Part of a small language model's weights.
Size: 14 layers, MLP 704 SwiGLU.
Architecture: RMSNorm before each block, rotary positions, no biases in attention or MLP, untied embeddings.
Training: 948M tokens, 7235 steps.
Each number is 128 + 32 x the weight over its row's rms, rounded and kept within 0 to 255. Layers, rows and columns count from 0. Numbers have three digits each. The size before them is the row's rms in percent of the matrix's.

# layer 2 attention value, 256x256, rms 0.0489, rows 242-255, columns 0-255
104:125147131166094156077145172105139112129133135149166177163132133141140100141143109141132181116118088136151062181162109098154187132150142118103118115164092130121160120138125138105145126135101147144149112119146041150158120136160169139096084075083153102158161077153136127179117120144107145087126020134086105130170142038171066090133140059123146115164117088125098090103116096173111154088107108215180168127040148111116161095091150151122150100154197143118148109139096030132142119171133080112136149119102147162132166085096093100083149097090118124165163094110162154090187135140127112134073186094169154107057159132119167117168134113071124164074108146128129101158057121122176123124118103120132160105120131147113137101092165073154115113170179138105118158139102074130125109177144082
114:131125151189053121158151096113062167169135172121162133103130115083114131078137081167123115146179061158117077135155142115124052111159082154157153127136168152141172128141111126133087149135122136125152127103150090057123091201120217116126144169097086148157125088110157131150106110138173138150036097119151097157132077140168131120100092119141164136159159158183132142129104128142119160109191106197142148143139171079128127093066076108114186072107124150093126097166138124131111149116094090111090089029204149118147130080060125150066144077075125114156136165115117098118135113131093107147155093094096090151146128113131120188137142136127124108063060111177086112149104126115169094120142120152072142141103149151071123132161149127088108149051096152137137148142124109099144139140084156
100:149144116135133085152148127140135154147142094134089125160145094129055130140124086091124111114095126148077111081139114212111139125070090122101074121151120131132117163183118149145059114125153147071055156143098100085152080139177125144138143153091115134130184075113161083134142124152141185129112099150143112071105107093102070139072147157104124126165080077178185141110143077139183096181168094162118071143144111148151126169116092144104139149136094157105113218131116137054107157071124097110144141151157148104125088188135158092136166104089123120121146110179076096124136132108092103087137209090125174181127119144135167180162158102186130096157125156141084170088153125103216130082116113173105108155154073072112151165107150085163129114139122095069143147100146152126102184093147146
112:124219139122136116088137139122093136108163109127161144097120084131161102117154129122139158115116128118106121098085089102057143127121130157110156144139169081085177177128130162109143165134116190068159195089139129171101171105133114112094108145167126114132105085127152126140173150157170181144182182117121136125070145133161148169129126126165094139095163130105107166129122129137135046126182108160144165139073153105151109157121103206114129127103115177147149151157108077188137109182155084073110061165120119169146122061124148198093107115137141104139147134188161088115160195089146087177098117156086127104111099124107115151158162153120122158126103071128161075085153161091170105118124133120068128161169142149142102147009175129136085111050045091128124121106127118132122116168170156
103:132083109118081151183103116108165119108100075099142139153093123102164125161086154169144103140150152111135157097158144118162139124176099124142160122089054151147145130154090150139195223142093089144116069087093105149107065112096133119130138129149117133147141164171106118152145117140079107143138143113115135111137129159108132175163127116107124082170167138109113077177192135115127144090092120142070104141163102080132088148136104154147181155098165149119173198100096106080138116138114159132088129212031132155089149153178143135133122149117122102191151110111105141215136144083117154086134143058130170103134134157134112086148141187153131078114171097076162099159164141154074109145170166134119133118130102141077143086097090082091170063109232135111126084135111114143106150104062074
109:073198153135137120104109058102108121136088119124116152147145112138172142178123164101113076135101152076125101133158105145185123136140064155099091101124128077101160148105145116124119163125120084181109135148104110128132153142071125111148176130142127152125161022141155119189142115088096138081107123113130123120113198064121077099151110146155170070151090120104119119134083092214152158091171177136130246157124056147130128145147136129120143120130133098130145189186105115110103065091170128153124242099146113175135115128125128088130147125170103135138167102176080078103177129124093158174096146180140061120104115131133076137125137112124135154139164133162118142146112091119093103171101108119074106121074165157135154166131081100136143129146143164136134146040103174107144145153083120
097:179070092118102156100156136102127141066159159177125191151110109111194127198152176095130171098108082143075182132152207126127185131104075131086122116143108098150151136119142134144169151121100169148199136117201123132180092132133116127110113142115125128176094087151132109104168151134087136089159117076088121197161073100079108144129161106082143049116148092089134131133155157172177118106107078170130150095098123151086160141100150107145099129133142093208153089182138103116127092171152089118181144106154129153113165096077112118138117172111117107131104103108124161119182143143133067110074153150115143079111138062112139114114138143149113151113125096071092130132110123156148085180180108131127138067172129182138108083064102174125138179088227129109135141080151164117155121145131120
104:111167108117142149126123164142087178167093100160106135157127136169193129191165139000184166115171099141166118153108157164152112158088121174126142145144130070068142123171093123119139114118121108156139160135132170147117213113130146093137146102067101222135158124085137100089122133092200120139112128105160129163150148154114134192127136115165124098127143169098109124129157122156139158143071128080132126085112182145116103124143111176112148179139085097114117174155113090174145122121113152125136095120132154139126027121220168182117100177176128093095144100135150134156132178148110113044160167202123127108160111120128112146138190123143131151168140112166174152069170146114113070182135134085087150150157117141141145161140099145104145098122055130145136127095105152133136124110095185
108:130058168079215138105115146165083116144171120099192094126130054140081133127147159110139129119100068175111122160120204120163175118100163087105130161176138179147106080095117144126111150118153161148138160129115147118096154138107190128056123088114090140135148167127082125116134103136101156176116122141136123126107137201194099147142101126147108124153080124092092138119086209195179111184099132160123107128105132099173189155110153137203132129136132140091139124177081095144150162118096132185130181132149109171130126116101157156082168088151166175066097100090095138058121149155170108108117138153106168140109085111110185163170140139135130158157118180113140119165115178094088140122141127086219169125171138146140123142106123139179154150102110133144175176085075095168144131076108133
117:156190090118178136128144226173142073149124098128136116104164116147129111095134159185139065114115175143151124153134078109099098125177118121146129107093133104136169109050127100079147125125107077092065105125102116181152164117068091083135137174142171112143125180089151141141095153130160143133137145169154114111064119167171128131064117088102192132136130129117152137128113166062111149127236141051053120154071065124104068159148144161152127154097142100113074096112135157134122156085146187101128138154087116051116106130172086146135118158134134135143142101194179094143145146153117145124137135117156090164110147144136188102149136106154128128147087155147193127154150098130108159146122137137158185122136108062169118166163129126132045114176113164123083102154105185092118127124111101
118:094106116120146107151138061108110146122158146132180128140100079117104126125107131130136151115125159158165077155051097170134104137096070134128134188144090040100127160133129124116095177132129069116148111141118126148133117136138105110112157115147048158144157111147180075153119122155118144127203101149132082180100105118030102083099130131112178135111103111116136202152140147179154106155153119192114169162167145082159142123132136139086151116110085092061162091137120175142065133132122082134098061165086121134138166110118163166188160133137099080119093141125122146094117172066106163179096151103070148068133148146125062093154156109185127115097113105119097140175124151084126119126178097116163142128185082115161165098128148173136153152152202085066106145205147070134140126153158121
105:124127119115214115095103122115166159134148106145150151119107117127083141110162110067131143114156113111100149124113180162134135109076160166107112139103128140146083124097105178158099092140155201127170125151147163116076103116116109130165167146107080140121143088140161156106189106164112145136103110161117113147084178158114142012114100109123110156199098105160146159111106088130164073150096094145103152109105139127149106151146186112018087133127147156125109130127097156098095147133191109081124124191197124088106126135077188063139122122115144085118122166127138178182123161160140096116139155096154095138125112083138084154092121099173130096143089095106071130089197143057125119088109123138076128097176092176091114142143062086156180160161144124058078079084134139096133150142181135
104:107052124118141092132102164157138125130139139130131161083155132189141147102087175052146177137120250168160108160134136152151073109131114176108105115122056091113173106139165120099138161144113139200147134104129129134101171174155084114136101230139181125105125128162146157124096130118180099145121132122107058165123109184077157158100128140141131130160095111113124129148115142107061104114127138130084121090097212143118170118104091131176102097117129094078184127135120121160141163130138096130122117107055152171124116102153138174120184198102126123128101129031114136089113175104147163153146157140109076128142139134125142124152124130138118196085170136163128141146126168115095093176110138180181094113128095132135099121113118243108134122163056135183104132108090104158139132125102113
123:110126206096104163151193094125118118132141135132064119082150151110128131097113141120101099150107121066160070069161131135066195126121146164145090059151163138144105149135115138132113119140126070127105152106134093102137113137148093149149099117146134149114141077142111141075109104144132174136135157121173214107129105149102111141145112171061172109111145145203159173088063136150149087151136181074107130198128070106134094170145149094112118128112049104175075111130140133140141128110121129060107088243106149114141108118120143136123085100145147189160145177116208117106102126149121101134076093149164120131162071174146117058121114114102127121162103165153091132124161083121117117105118154126120073142096155097088124184126150078149114057113176167115124134103168153078122131155161059
# layer 2 attention output (transposed), 256x256, rms 0.0509, rows 242-255, columns 0-255
101:154120163084112113155108149120107158109088142103100135116184120139134127153161078130162122130137074131142130084127094123100089150097133136154103112109097131178162169110181197126096093134129127172063191098087146136144115083087169137162144132127098137109171171120116128133161118123122112142160182148193175113116094119101168192123147140108091170108120174168135112068164129163106081106086132140136139146152137150111114150172153098091129117122063082124146110144149184090166149141100153166105088096146103122121125162132148135179137096127165107112151154122221051139088098112115083127127112152179097108133139078148124125102175136153000053200115131114120085056112184127071214102124145146112113116089138118105169145104125107097139122073086180103124127108128111164091138196129104
110:124145149104129114155152231173173151168141163125152152155196097098164066108164183085076154113135128099128116138163068206098132108114073122101100119115105093073091157163101130079111143107109142180166129100067187148159174135094112099111091104135200096128118130095117165130126165135094120143154158159120168176114098129130179175110081121104164130144111119128114147118135140102066056148090088158138063123124138187121132068207179149133120165139159074189149102130109169122133129135150131095155146122130085071106144131194096120146176111122122153101142083133111177138118128119092148105141143142136096166083118159156127094094124089106045113139108134140068086118114171178148167102171112113136165194110087111090106091114165108138157113133074073115141125099105072105123142119080106
101:102151163140074186135143156115145116132115113094124150138102117100193115170153114134069150142137131055116156178174121101142098128132181128140137147108141148091164100145104102069200175155094097146131119145153122086116143161073136108130131166071134143127084143131162105133090128118102142144107162136064103185127105163083117127121135139154168108182154200118141091137119114112087168124142162084139159104076131125151113137083087081090106146118143077194154074070140085170090135160075145125097142067125104107153184074192094116150146079099157179122132084115129138142132158108136166133070087177111123068118202104109131116117150144129000078129110113131084089149146128158119113111149156080113121185144162103135140146168074134155169128106145172128118089148126083095071184129103190
109:143091056199126113168111073082122147187107173107129128164126159088108149049123172153118122164105129095092120166124122122139136109166120112138084144114123163083096128092077087173146135117106106142101079198157139086104153132146140103202125100142135140150121166141172121124065187123107122121129137133202131107101083102136132101078176125088197140102074118177065108108116139134130130098042127160121105134125118114126129148169088039169148147152133084120071161091117145135157089140133099165115170068098120095172140220131146095115088085102160150096137089162101156117126138100125180084104152126090170161125097161105100083130098081143140162125112112189115139125117112105112163048173116074131148175122119074024156113136106109137142121123117111126135091138116130103165097126126081
099:166117091140128123085119099139097107131173016136087141066088090087088165075098064130181154107136081142160106110145116137179130061105142134133132146169088052129107150100126154151193121122175126132111136096165145109140107150158120152121122129146116126178127071155122108114118111147130139131116132167090155137165118137142150102141144086129118155087124142083109106122103153110153102146162106071153111117103087126158141110108186138127129134157059079115129154147175127137142132109158129077141052095139156112149124158103193124111115136163159147064082191125186092120213060158115185105191110130109128156123101074139116141102128136137213166092156138174122194121198146125147130150103123063129112066105164167129122195116137094176104117127082183153130120093152130069152150129128203
102:154027095090129135139174222077138145114164084132094140146046113095144096074119075142124149104115125091127102161120154124084081195123149088135140118147141137170150134097127119145082161070099145139100154161170122174100149143118086144095124135108160163096103142123076134093132100116182111058128090107131115149084122194151111179139167141100108182134162185160105124118138137115156112147187086148143109083188108059159149089086167124139087150106117132144171111127128146118134177137042202158154095132147151090135135119121173157117112129071217116114118081093144129123091122128126091084114113100108117096129131110168172118132065134130147156179098111152183180144153097097125132084129123123132129080135104112141105154156163137104121174121136173115121155203194171163143082176146163
096:126092072105100133141146131121138133137129092138121147054128120091099154135070025138130115150107098153116122088113056075158126149181172145119083135175097142170188080129188156122090092085140118215054097206078107159169124086167161142114162120144091091098124189149126105175153158095184080153137120134169185054106116108054130126147143131111099191100118144149095132106120137120142163110117174115065117129100184117136140089189102148088161131132144165162144114087142165098134135110150127114105120088100153117120141198128156161160136118120187161126133075137173060110101100113110119138168161123195095128126115125148120151138141128154144137129160150138178127112142125139088157100127126152148156095069170098120127200125102140117104133172079200114185095138136154164158106143168123
105:137093112148155099119139091071126112091126108141085130127116125133155167111108135135088112193109115129102144146121129113139105125213134070138067102157161143200133050093178104185158122127095130121132105153117184180100128156144099103114106113175113136124049159135159165145110141054105103122130084166150150088098163139143126188111135138102210103138113157131151092135100194094178154097143124127042114095158100092148137152148126155125139099177153151181104123095145123092132144142140156137120135089089087086191076141122165127130062104139100162193136137142095147133076109161151116155146172152103193107128116199101125104111092131069183147146112163155125146159150031090122175079126171130144156149089114138138161117139126113122118133116188167144096191112185092090179087145186115
105:159142073124122128157083112151148158151124119128127060154117116134130091088090128143122122148154164104128143089072082112114156098097101147189080100086130136133145111099121201105089118103161142060134086131090143155176070174130109120165136159170091131101092055092183128175156142108134116079144121164200167122123164093162167144083124145099162127129156139156148147084169095165064172101159141034109149163174081156057088117183151153101119128115114100157105181062130103097137116147112099136095159125092108121191163087114109110181113116134132082163163155122185128134127126133112101177151134017144142106153127127165107114069105103126063136101121107117098078112108098120145122131112156202074186114164141120086116126157142129120105112198133182168139167149155151160121108130165125
112:128121149105128130118116082047114137086109173127084086204077143164136174203109121119172183108083144170110160075112168106131191166132163154135118154132109119117135114165138116127093091114181163112142156123171112084079111125136145117118092127105094164099151112165126136100123086066093138141142141115116104128121137075120159128126200143153122081087160064097097121091183106169140121165066141152164124091128116142140142169096130136116122110090121178076136152140098109112141172132152121170115158126131191148110128120090120121161076079154114097082098158172092226129125103102221131103142147108122184116103101095090121139104048140127227109158145148117078175076124174135116127109089122072094112100126129146065130117107207114142136131114158064090156128122156125176097091099151099
113:166131123148142130180166076166098135146127129103148114142173131168109113103040151119124133122132116112103154143185144126148148140109174143094177138118097152140105131090131187180182109165100099134111127126151144126173076117110137143191090073189188085122102166141075151107104137139095123140101161114141180099108098131113183196185132151065135130125113107138143129105109185130120093110102122092158172073111129168033104135174143107165079108163154143167084168099144103161128079135107150106097127060137097118124185099144092167158113114098167109086161109108165154110110102140109123071116076115119066126034120056108139137102089152176215135124160084117121105083129137180117169116189157160068130170080155114144144142121098151140165134144056162124087097112160153152127116093121114
103:158129147151067132131121116180155082111101168169136134138153109178129140169083118092118123223105146109105129125104122076094102110156109125104120083116147193047144119121151093059170189160123085133081128196113139100198159161130079142149150160065092118098095147143076121139101149088167123123121145141120132128118076140103110206149111118142150150116149162121171106173117161116097154107189144087130131159069149123117089112092098133159096155152169123126135155093139119175119138127061142142129144093126164168179124133165093152155155115101096140099128122130134117143147072059109096154103134174087112138095160083119203147141155130148059103139128160117131040141093116138091102169136156159153173255105151119129143164144130149111149100147130173176150117152158101146104136128156167
105:149160114113117081179095145099157124066138075099132071155118128103121149153082193139140138105120059134108101132099178114095183183164163108096129105133141095113040117088111130233112083156164139074125195100115167135176061140128159124119089088146122082105099111109159126117160116095123140104125142096149186106179138142163153133135146144132099138069131097101116159120121198210160118142102086157117153109177109117140121181183176095129159088088172108108119132139119140083126120134135148171112127186091141127099162132090114148168079124136052120125124149145142116090158148128149096126165127103135210060148101191179088113159139184125227117130116106066103132144099126145135136088142135100078141094125165171108123100114127110129105137089183136095149127101141158128136104138182077
102:115107094155140156115158119166139111092112123110157130174096142119133131144176139113151170105155130092150136206131092154116141131132139115158144109126108146095180142142143062055079166134118143118159082132131115091094155101096125089135160123111177136174170158135131131142096102143093123129138135073083018154142109089143103101098147126178116073134140119085146119190120050099115162144110125146142102154148140125139165101124125157135091150112117079081102105110135097143106123141066101121137104107138191145098096179201121097092159097104119151105147121148073133132112185106110169114132127123150109124115207124140131149147129114139255102135110125142122168168157140156125093114111090120156092110159158110146067114115123149167158161136145102165108124149114143088178158162100178
# layer 2 MLP gate, 704x256, rms 0.0675, rows 0-8, columns 0-255
094:099093180109133162120141101179125062163150104117132142163090121199120122156117120092090126095095144067101134115109159087132123166143092165122214116137101131094151094165146096145100132117179088183127180131157151132133137093145148144077179164105174189154127167068134161164095150130120135160099132119110109146094087093095151137164147116141140154189170130110117105077098090073149145096162120113132105118112127111115087157091112193127021126162141088110117142060144131134123119169171098121132074084071105116150154145055132180164084119054169149143138134160114132135112138134148151163088177092136146104125150040128166087058132137125092117097104157156090164113126158151163152118143090111115146086116064084091141079135174120120116134052138114154149111197184158159110176126152110
112:127161164113147094132083135129101096114073120133136215161133169120102184097128113110167075103043109201098117129100132125130110120147116119094195121099104141107125107140088056113123148134159122148128186161213115107117168122125149091146108153145127156169153104130202160187106129118132159138120104146145107142140140085024110119103145127125173137150113154171152126126134106139136175090145138097101143166118176075129161143135149095103035143172139101139146141075158155071141072128139170109072133116102154134148057160116115157132109176118096133133153123087042165108113134177128172116152154094147175143185141076123081084179145117156076071134109141132182124149140138128121136081116116148186076111120091174059127076140149090144116110149142156131102112149186084148130097071167158
128:167132087127191163170154178120149138119133117095122130144139153113140135147111107159144143119134150142152162105149163165161128162114169116134194119140157096173091201058153159115135078153128090088120184068092163106144139184097119105094160153162169105178101144200106091158110137060120181170135136123118137127186173105115105095135133173165053103142088149083161130083120141137091135135167087147218112128214125128175082068129119096163137142145116137187103191094199105138125144114118165131156098120062162146094140078087234135147155087140145091147121127139142124128133129127139110118105187143124167145100136126123138187037159134123096137120139147166117143092105118110136154129125121162109121161127162102158056154214103169134150099104146161134132112134143135119112069152084143
114:145127164103137122172155166108168122065108173129045116141124155073113136136101145151132110131129134181086145093125106088111131120141171107154097141078110124118145152052171122107134083206141166108112115123147130199153072129131189153107131098119119125174136152133074096143104120166115131103172103141105138070130173128168153129141162107069077056116177132119092100078109097191117088188166124158127176150177185108203064107118148101137146156164142129130134134071174075127133110152134124141162122147120140109134138092149137118156122032133164170130158138143104134203122133115158088148149158154130127143127061139117059119091126139160105128119154131088150129095140168113134091100067131112155106118075116135073057072205173065106159119148179142149135155151140115145087158197141114
108:107131123174132146127091088183112136186121064171092074149132204102102141153164138104172156099108125172134114156129110140139139134090127116132104123107074065072134147173146116123126158159143175162122107128121120135069133154161060117160075159088128124116120064128131161130108133121089112127147118121222117096113087087135144108096221137149106160147118127128149107161138129145089132134115087121110121125152094137081137156115139121135089127116094095124194203151152102059076130124124113186125111097106107168093107207151148105125117089110115107175131147156138181120134060104105182132142089121176116059069180158129106069137095172122116127183138128131094155097148124152086164164152056101135108136167161098074127140148136177131121096197103071181082124048142186115186135120114140
093:159097163154115149121159121192149146093094048145114105154079124181150128171096182094194148103076147150073148096184133127119141171092107163161121123115104086132122137158092127130121131140129146190099127147166053135092180164125151107107165148092122108162133160118172181153154139110114146123117164180041124150067142122082058154154175108162151142114080131138107166136121102085111129106166148083104122070089155136135096106199129141141146161125140096142146107074091075174060174074201104141089124103131107155115081135144118122172129093117138151153128104149111194139119080152120114136098092137158094115133122109145101108189101068121159095172082111082138077075142169139155138070078121108169067123128159118139077094128132157137104126140147124111134122120130127072204145154090062
094:121144112121162152108150085170174148083148081111079147163119119114108137128107141177066112127134157140138132097132135128138141177125086138098144069110091091108133187146088049144146112138155125084083166134157121070107129094152138088133221182142124146155159089086180100077069119147134157140136118116104084187117115133088120158124129146220121134190169087048126103113148156123109163133110101131106111082089156152083149074102102075187063126122139070138121127052151085116136137131134151149105093163170158156156074186111148165116128142120143139108142095139117155099163139125134142154114138090158114122086151148092145148115136165145155071104078148168151138130143125143138134059191114121214147101158111095110096102113192102090118100138195084115134110211110145097178153143165078
093:126125169100164103152144134125094124128124142108142131154140106159117171198133131184123097059141091160059105160110123146138098108082130162128095099140128193167119169193106135081121139139101137087063128114186133112064108143118093158055113101113139162128143086085140167106088110146090168157162125147143191143108091153082172196073125152138133118165085116131089165111121186143149101126125152139126140130080168146120143101145149177125138115124191096107150207074147147115146145124138125109133103061183098055061099085131179132124122079172107102130109124194051204073139096108122139138084148122157125087112150079094113178100118153099132115157174120177171130147127120184150158121151093163127135105138106042119178111116157154152119076143078137129126156104082195128146125112103105
100:173123139135148157132094164153150113133071166142103167206129155150120142088139105191095076121133180163142129087103104125143174063083167151148143123115134162112080094169111169059095153141178118126106082127106085126190149150117069101174140192126107166140114069104158196111131131105113089132134136128143041157091155147106151120137154105130116168122098107163086137119122066140159124172113127117149109166132116090151131120150168106097176142190141105115124174103135083124191091117109098093081175089101107090115136171176174144114139103180157106155147158139139125128138087085093123096095078037145122132169100122089082147118090143138117143122097150166164080110171100055112117116145117099173105228068142115137102146151118079106117065129105088100128140111145206089126115157141118
# layer 2 MLP up, 704x256, rms 0.0631, rows 0-8, columns 0-255
096:118084121094135186119154077118138110122153116077111166136129149163127132098114083131124127124129094050165130132135203079109138096091122129121161076123167092105137100193107105191125124087129147139093140109136077130076151113145176092133126111175161146135169088092148158137097094139088170131089139089144119128118162167064130153115152090158199116139109156097100085113107097118129093075130141092173106115145144090124129193117132117125128121137134093085101131118143156149127153123111149162160079198008181129188100143086175101165092181128113157042145106147184085157122167160076194151133175147118122149151151101163123163119166099141137116103153151145139163121149145174188120088135140126157138072182085092141125142137150097132038090058121142191121105184169131135107122096094128
108:146154123089170118144102104081190130151072110118147132107115124146097155116113095106120094121105147136069154104147113089147073135172154120136120095118184156187137151104195136114101073109129089143107119139155084184154155135082135100168160127112100180129126091113140093097137101137171137151133088182140096114095126109122087155156143144195150123112062134133169108119136110139176192080150152156099121069151135115133093092120129120167103205093112151155137082149201102136166130103139222112070107163147167078149094138095150143127055165150143123059113083114135109106112142118164086113141159133104097140086123112148143168114141112212118138099151125140157156130142142089152080073107151098151102105097120186063072137131123060090117095144195153140106223208177115146089143160141122
107:172148124214078090112107141157144115157114148133188147128238100148113090163151098150166156092125091120119136136134136090136106086170115141106102201174107151122162097135222061132132105150177133179154087122133135152129152124151182179117150164175116109095191139136138118158137141158082150136125140139099089114132141154209145162098122151114112099103121099074135142156114143108174110177130127132187150075154178131139087182085129155086200101166091173149135078130123165122082131156134167123131151128133132112148086102119100134139092182102103125063162111191139153092055118098138122150093136129157212108108134153156149149157081147106123123132133138144128161129157148167077138153132065136097145113200125124111067151177111148059113156124141161115128078074148187126177102140104136
111:159121158097125117147136106122098092152094126116136101129171159136191116121122096085124139105186128110171118134145157155093094109166138124103154074160165122138148180130191040128127088090127150133065111090214110131132179107184114127105156098152092118140126110158154081153131175101136141175145110138114121125145139095077130142157079116195170132092099129133170212098149125120131122125133194100093113174063135147155151118167121059166136154208132137153122105148096133168083166084151151128111088133083112156133138132100138138124146178116159167150177118089138123092170193127118175172061134136063103131123159158119120147119164121202125127123133162155149064172116132148108113108133172115150142184109114171091190057100153150082126098137057138234133132156116092120136187154159139
107:158165107130124033106125129085110142208094125132081143116115159123165124135146123142099089134115168085171138091133166099133151081179098107100168132131163115136130134095156143166173070077132098122131162123161083147132129170124117117133165149153102103103072137104129162153148132129161054150150103131128136085171162174092142113141194149069126147124121113072175103099141159094138154108151148154096117163130125167123177115144188104107108199198193080161143072193150127104138110057106158143169121171073113156120091127139086171120123170113132087159199132113134133157052142204142135135096118123133078156083149223156136148130156171113095121134164121142136069121078124093106112163169166166135093041113117136148117117134116089102133125149144113115170120130045067116152102129129132
094:063174151083087155090070145118108084175124157128163103092159090105109130110139117131104106096132142092190123080138159143134094086153090112116123134180096088154124100126145116162188154134144113093104088136074158174147118155075126121109108145088140105162140110120098114077091062140128037114084197096174140119180110095128164105069063141050152111156135111059125144119119101218146187104144130213139102141180148104123123088099109115123141115107116086180140132206091172134171127186105115136131100154133144139134168210166133146119153172116151146125113113120145107091081151094132099048166180130074137113077157136094177124158131140173127150113168138135124110128122132119073134159165109118095142123169116129094167119069115092140158124127113134156162134142165142165107169167194126
101:157157134129157104171104175091149093124141154091129146135121134137110098140102116118161144195074113124150134079101098144153096148159084102147155109130204158145043131101168125177175115120154116149123172132152128135088112109137113127164115054093115150174128170146143093090159111126185123170255105115092129088182084135095159157108134138128192158122112124109162154142131118167204146130117135126131094133093145130182089135157186079049125172148080171107122157159097085081209091145126174110201097123181163195166213110133133083106143123114113140165109170151179121125130116128133115140096136134164120106141058076157110136150119117150113096112113172103118151137148160097101149164078133174124081146116125154116176106153127134136102152162153165170095129100087129154109093064119088
093:145117137107096166107072149107104104144068189150095092117166137111088114105090112132157084132133104171136142143103098147126114152087122154134146134183106140206113102152122150099166061140119136161058161165107125079133138166136100134118078141105129154131131103144054096142079166107108157130126137138154123144199132099102192091104082145114070120159144089122107135122135094134106097110167098084187139134042094123139116122107053140143125154143154153085157128093126122108096161139141149162148127126096155097121164154159121070148119092178161087153119177204212093098152085096195140127090117134170155139091144211052129121124164114112149110097118123173157141063078167178118105157154128130159066158109136076107149113124147131171102116079102108154136116111131102108140178194189052
100:144146099129123148183123194170104079124168127091103170136142084142162142129099167125153084126107052138107164153149093141150135090154128151113098132105079150132088134112197148121142184135138092157131132114094165111126138115118196135123176137114142122150115120128135086150159165126106118141178114116154170162146103130125161118070159140142116155117132150123078087145149222132076103107147118123119152064125137150113111137201164169139119045140116169104128120168142156124126103163140098133132117139158101184104140133149115171114115142090119132092116133124133139147101161167177110170102157165114078090059143149120134074155199173037083111187106097057075108174167128203089096141151148207093124093112135185140104096154122120204095194107161109099129068075051101118147104124096137
# layer 2 MLP down (transposed), 704x256, rms 0.0624, rows 0-8, columns 0-255
102:117023151116156129149190116133096149120111144092202121064163183222089129124151158170116171147119124038159163095142205092190154095124151163087145118147131169201167138167114109254086102114089135159110112112108098109119148092108130155125151099136126224229136099140144134122117127160127121133102145086105108096112116077122106140123126090115084154181126114162137132142153105125092080093084142118124109127135131115167094091131087164127133139146104080093103118135178108132132122139163091157172096134078131122157116083105199112149130139128116100129098161168146082120112129109114167116140176117110167148190122126152143118141149125111083171118117117148141138144135112131138084108177134102142111006080127132146130146170117099135105145087115118140136127171142132145104177103154100
108:115168188103172125165071200105152080123092159094123214118126088149098119083143082103147097107123107176108161163128084100201135098112203106171139111155136188148147171137118145126136120096138128149124108141166117162099136141084117131146138141109093108143153102127130117152176160132119135105134108163118098135114168073087129116127106196184130126107020110142206132118105109163137155100165106115114139130100130103109079126130150114137100179161118145150196124141190104091138120111122105121133094126116176066151107133105102098115094191098136144099182102154119120142205119122090127076164160112137152110119134148148131139168170050148129146095150093164193135035186057096163112130109143099153082106158159145087121128123126087175104127089166142134151168220128096134147140172112170
108:072125119109152125139126085157123097167068127133158160138085116112080082179146145136132093150145176110130133093064114188139123113087156137102116102205169139114116138119164073131110161151148110133120135063124092156089147129140146148134152213187129082072136113100162151135091195150146159092147161135148073206136123161149170123125149162134128155102092135155091182103115101097088124104158073131121157110115193192055133127106137094143135134136044059155101131149086136108137175134145135119159090141084124100131137116130193122174107132149146074085139087122118108043142087160133122139108098110178101114188134135177096149078157149139034110113221173187156141128158102158133149140101100165165111103153144122137133195140139149176114108125125113082121109109175154125145095125145093
108:103083096121121107122105149123162154120046137162107142126122077114132174132101138170156071178112175182096129059128143075131184111086127122199118197113085060119146118113110159061190104125146137086109094152162124098223148137133126117110129148126151094146080081125117113120031117139129115174100128140129135131096104128100146101135103147102132095171176105143096115127095116081138130121208061137104203098169196158091103098103176113147087121105153135135105126035097137129168116141149128109125145155151129118131149114103135109161061120155113092107132089149166114133123055095156137055156100111163171160078096145139108124179151172131145115135121127108137085088137142066185119145126103121121129122114157129115097095154186063162104170132166068080124133181097117130103147135094108
108:080154081153094118129027085125099101175120106145137060117152138153108152167175169107128154120161114135156136118101123167102120085122115176143145125152138118140135130086176150123125152111074144128118159193160115157084096162109122085139115172138055133090141110127108168121142185168132124111158092101205150131142113102161125174113237226138094188137101110110134125172103145145108125095074110123091165163160112156102158101109145111147094145100086099144191135136135105054129105155139129110145138070147130170150122116152125169165138145096097113148163095115138142110122085141123149129142139118127071062076163132171108070099122138130028125129157206066087128087160129142108130151150089125132112034136143071087142147100125155080127133166072123089118086103126118152126184112139155
090:130243196084113145163086157137133109165180175065178131133145154118095138107144120141156113105161117147190137073134142135146134091144128100103143105154124095092150120076133121192142140147154150126168115128156145125183083138105133112103136151142140116168154121139129106111127094132145089167134121148123057138137126119142167103114097171089139124097114124113158116138121108228174149137123129128145107180093145133142123085124035147109122090112138105154115147115169143084174075127090155084170067112111163160126151147167133134139148131168143177154169175092098118104153135130137128078149144137057169162092157120060141131090119095162000146134101140092117143118093084153084113112172123111134113134121131117135126108147057087112172096141121152131100110156126141177141119160159164
099:101168108136156124155102114080164108104145182108129184154124141139113111133146094148149189165093102127179112142145138145112151119149075104153165083113220174109079132107109143121161161119133125197146158087118079090146131115169116094162078096115119139154150147143090110119104085108205137121195111081106142131158125139063207106112156139070163140120115108120062164145138106107141114186094131124101126129074139061118070166130142125122161109117109096081122187141106101129163092175104202134141087145144190096137149134096066156133147156070127140144120140125125105098105167163126144139104171118079107100110137111136113118134120095159000102135134138147109145162125150110125111075134151150136119162157091122117178112142095111086098090186161130140063123116153135134079078092168154
095:132117115144087096137119164130122195133153142175174137155112134183124080139133139097162108124114123128143118133094095130156180173097142174147100144111097116121122150116136168150115117143153155112158143149136085128121110066105096088108145169128130068117170131137075087176140186095162071126069079149134128134168142125147105079177172122106125147175175084127100108160132104062134101098141118137089140131150105108153097127152087116159139059128100152088131136154066155143139128173185111142151116194143157166136169121087078095141154164159103145186158133078103129089180153174123143151176133092054089156158050134057139120100154069076154136148082127054192155051102129107172107137126113075117135177143095174134083114153133121094158139152136062147186098159142075077177096145078132
102:155169105124113166145095109151144116176104147123121127097197151115118153096112136167154091152119163122161104129107118088125136096055172068136113159155139141116187111156056092073047157150099150081124056063153052127141186105096143117170113144157135089097107106146145133100088106120176141109109175087114111106132173125164147121109129082069089155148128118135121190151102088102154089197101084117194159169113111114104127131107112078124108111202120139145106220095124158132183119120135131107098146134083130074127150129134145127180155070173137109112166162156156098166122118113085136113113109098164147159188108103103137157149094128147076142101088167165099131090151142058128137161122165139131123176165144093152115099064109119101181098085125051118097174105156195111091146122103132